{
  "n_layer": 12,
  "n_head": 2,
  "head_dim": 64,
  "d_mlp": 512,
  "activation": "squared_relu",
  "norm_eps": 1e-06,
  "rope_fraction": 1.0,
  "tie_embeddings": false,
  "init_std_qkv": 0.0486,
  "lr": 0.00796,
  "decay_shape": "linear",
  "final_lr_fraction": 0.0,
  "batch_tokens": 16384,
  "seq_len": 256,
  "doc_mask": true
}
Each number is 128 + 24 x the weight over its row's rms, rounded and kept within 0 to 255. Layers, rows and columns count from 0. Numbers have three digits each. The size before them is the row's rms in percent of the matrix's.

# up: layer 9 MLP up, 512x128, rms 0.0695, rows 501-511, columns 0-127
# down: layer 9 MLP down (transposed), 512x128, rms 0.0696, rows 501-510, columns 0-127
up501 117:140088161177134115102154111127145098111122112156110137138139081132170104160144097138178098158101104105132109114110159151153093123121131103093115149137136147146095125120096134120112148115144176128136151118134164144135160124093155125108107116149109101123127118136143138145102166157151150127071118122086119040119141107137128116092166122106171145132149147119130116121159113122137149168154
down501 105:150132131142147151137105137107074141073110159128143122109132084081143098138131140137134146129133104177126147107148163134148113162152133109127105124104124120096142098147171142094137160121121166126137150142129121168140120078164112125106122155103116109173122094164109119099155132123145132144107138111108133130112160129157141090102164125156181107178118104167153132169081145131094136130092
up502 101:151168109146087137150128176108113108115128157194143115107137135112175109144145084127171056075111093119129129115117151092120133122124117123124131116146130133159138114125105114106135152133143136113128151120168102108108129144127190159076137136111096120122155139144111081152127114132154160161145101151125119091151099112123156124108153132117137088127130098122096145123114139159125163178125
down502 095:166100143112180159134152092132113157151115144121114115107088124134186160122099113123121126139121152203135117144115153107128152112165108133127147096151181137134131133142118140152088144151125166094134107130134151130105142117121149125136138131144165131141125161195133155137132145131149162140145157111089128120156110159152071103113098121108151157144163141158161146131087109169114122118113
up503 097:121118093128104137138135128174123147136192110136141118090170116131155095113119138165143124166099167136077122158094144151149114134149145135136137117161152125099112124130115146102117147144159107132150116126116127122133107146139131146124108109139127143120128117186159138144117094139109072162093166174139136096109160133198130151171116101139091114110154138161100140157170129137111081112131
down503 102:120140111146148128108123132100126120117112153118120108137074126106146106120155100072084201103145126110123149119159137131133173093095123133106130113140108142167139117109156151150086123153133140146157117162166136113110138124121149092155091091132155078147124134075143129127123093129126147102107131123130100185156148135101157118101152139114121130152110120058166125137104118115153136095141
up504 103:162147088110129125111080124123153143130105141157069103099146135145154146131114166138095125100191144111079134146120153139091110134111080135133138119128145131108098107185079165153125134133141102148127145132119150124100146123126076124117063115153147119113182143117135105130147117124136148109139128140124128093119119116111084119157154071113093132137124088146145126135111110110148137163149
down504 096:080065153201146069154150169101134115139164107112090121118117147150145145130200157127125168093164155134094131135088114110160127135118156110151093132111153100157141143121122097118127147148080115140119116129138106134115119154106145154092153102108120126135116100153152147135130134121138132096170125130139113106130097114118129120123128170143092112127137125108109103164140122098153115153122
up505 084:130180079132147156089126156119167119130125137131118111126132121131102121157103134103142157108115133119160161168175132146129120130186150126102111184132133121127132138120197165102141102124098111135125124113113133095154117135123130071181106147146134139125143108151140167133154161121130155124080133121138126137087132152096103155168125148123148165111125118119129063124105133150168130120163
down505 093:170135136136106167137150079124100097122122162128139114099109128136118178136136114115152172085127136126099142161100156118106162136127122149175107159091119206156137105130102100154149114161093142156129115146114135154126104126134129104169143116162135138148142107118123118112120127095151127129107155158122124080136153095161118123105109132106128196133112122096152159147148113120118134071119
up506 099:107126137127135150103172107087116132147127154108134113132127171150156110094138163139155138171127115126101166087170136135104150099139097118153069111158113110137118133076155148113164097131132142140104155125106128118138104120148152079129142153175129136154100123111086109123130163149118151137082124091118117169132134148095146123139177125140115092144101143081101134129125119151134080164105
down506 102:173155147127145138109105108136136095094164103125161124173081126158153112132144148135114097131113127165159136100126165072104110137099133135137083135097126134103138101134119092151163146146076149137150131094158084118135165118132178128122126117133130152126108166088121143117139104132168123129132154132121144108101188139157125120113136177114133137086125138102109167139125138111179098133157
up507 094:121114119123133127148098146154122130113139131170106157113152126169135111138121156105124139104098153121149151166127084120160129137092094158103176143110174166140112147152115088092118147102106115145144097142103114096098126111118126094165165127076115147182157116126119133115110086149160091161101113120148130111157169116153171112131127124167137134127110135116136142107151179131179131140099
down507 084:131163170138119090139125141110126113100083149158139138132166116121089132134131141144103111134152158126102143130148118131084149081102133172101112128128131113120135131146141146081153124109099157158130098104126124142152125113100142132094097098072175097122151148164118153149140159098133106172142102099174132084098094120154167155115148104114139122166134096151145117122168104131123135118082
up508 099:152138121167158166111141179080165144108132130123127080107103175074129140132116122110135132100101142125151108104100151139184134134161129118144117113156134098132114148135152131139093104156127091121145124158110141105115199129118146120096146125088098140126155126187145091127146094078136161101144121118133163109117078103107125139128133127143124127132132130108140165123131124119160143173150
down508 095:098131098107115123128126107138114129098181095107125170122103092125159143151134176101136101089121159156139152124160117182140115155125123110126133162119084127100119116128120144150083140102118160117095150102122138157113139120152134124159148117156145155121148147096092114110130140145155074134135136156092089146106101143132142131097142145098138168125116106190153139155113117094070153130097
up509 102:121096165119163141135111140100146146142141128153124106139148117126156175131177130113139092147125149152134126150135166173142132079125122099101106132138113098116114138143112144099121141137106131166133152104099125133104077158078139110147123120183119111074078168112135118098121086092132118147147115080128163100115160109156119140101182147120075100135115139092133146125106114142132115127115
down509 099:145124106148140121118136145085122122086136100105188156152109148105183138111110129127088137082144155150139152090145087080163124111145138165169125117106125167119132133128150124146114133145133153137109112152116124107142150066109139148166159139104131150175136116171098137123136166149117149127101115161131140143086109155126125146143112144113174165116102115127146147108152174162154141149121
up510 079:121133125122102121109054135130138137094137090113086154132135123149123132113143130114171154113160120150097116132148154095128122145127107138185069121095151113147122132135115111129109116164104095147148146160186121115094138109178134167132136175080145126118112173125115151153171126112106172103145132127115124098149156110133123139106153125101150164128144159131159118134085121137111117163098
down510 072:117158132102127082154108104140134093139109127150152174128101100105139118128111130146147129177127124150106171129103091166104121107105113087133130130126130123139093127123109163138108147144165188125137117094108173149106085106115142129087097145141105132074129126127165159074107124088118133094161085137128148147075136113132108120162155102142131085139162122133129108113126120143090146119135
up511 092:116098113167115152131145131149116119121164146135129125168108159127121133136176113125156142104109126166139104114132168108120108107113114119144154174166155128084138164136125130142127172123117160137095151147161092118130143126199145102108114141115127109129128159104160099131136205119128105141137139128162155164156147096158157103119096117106108122152136147116108205110125123105153100139139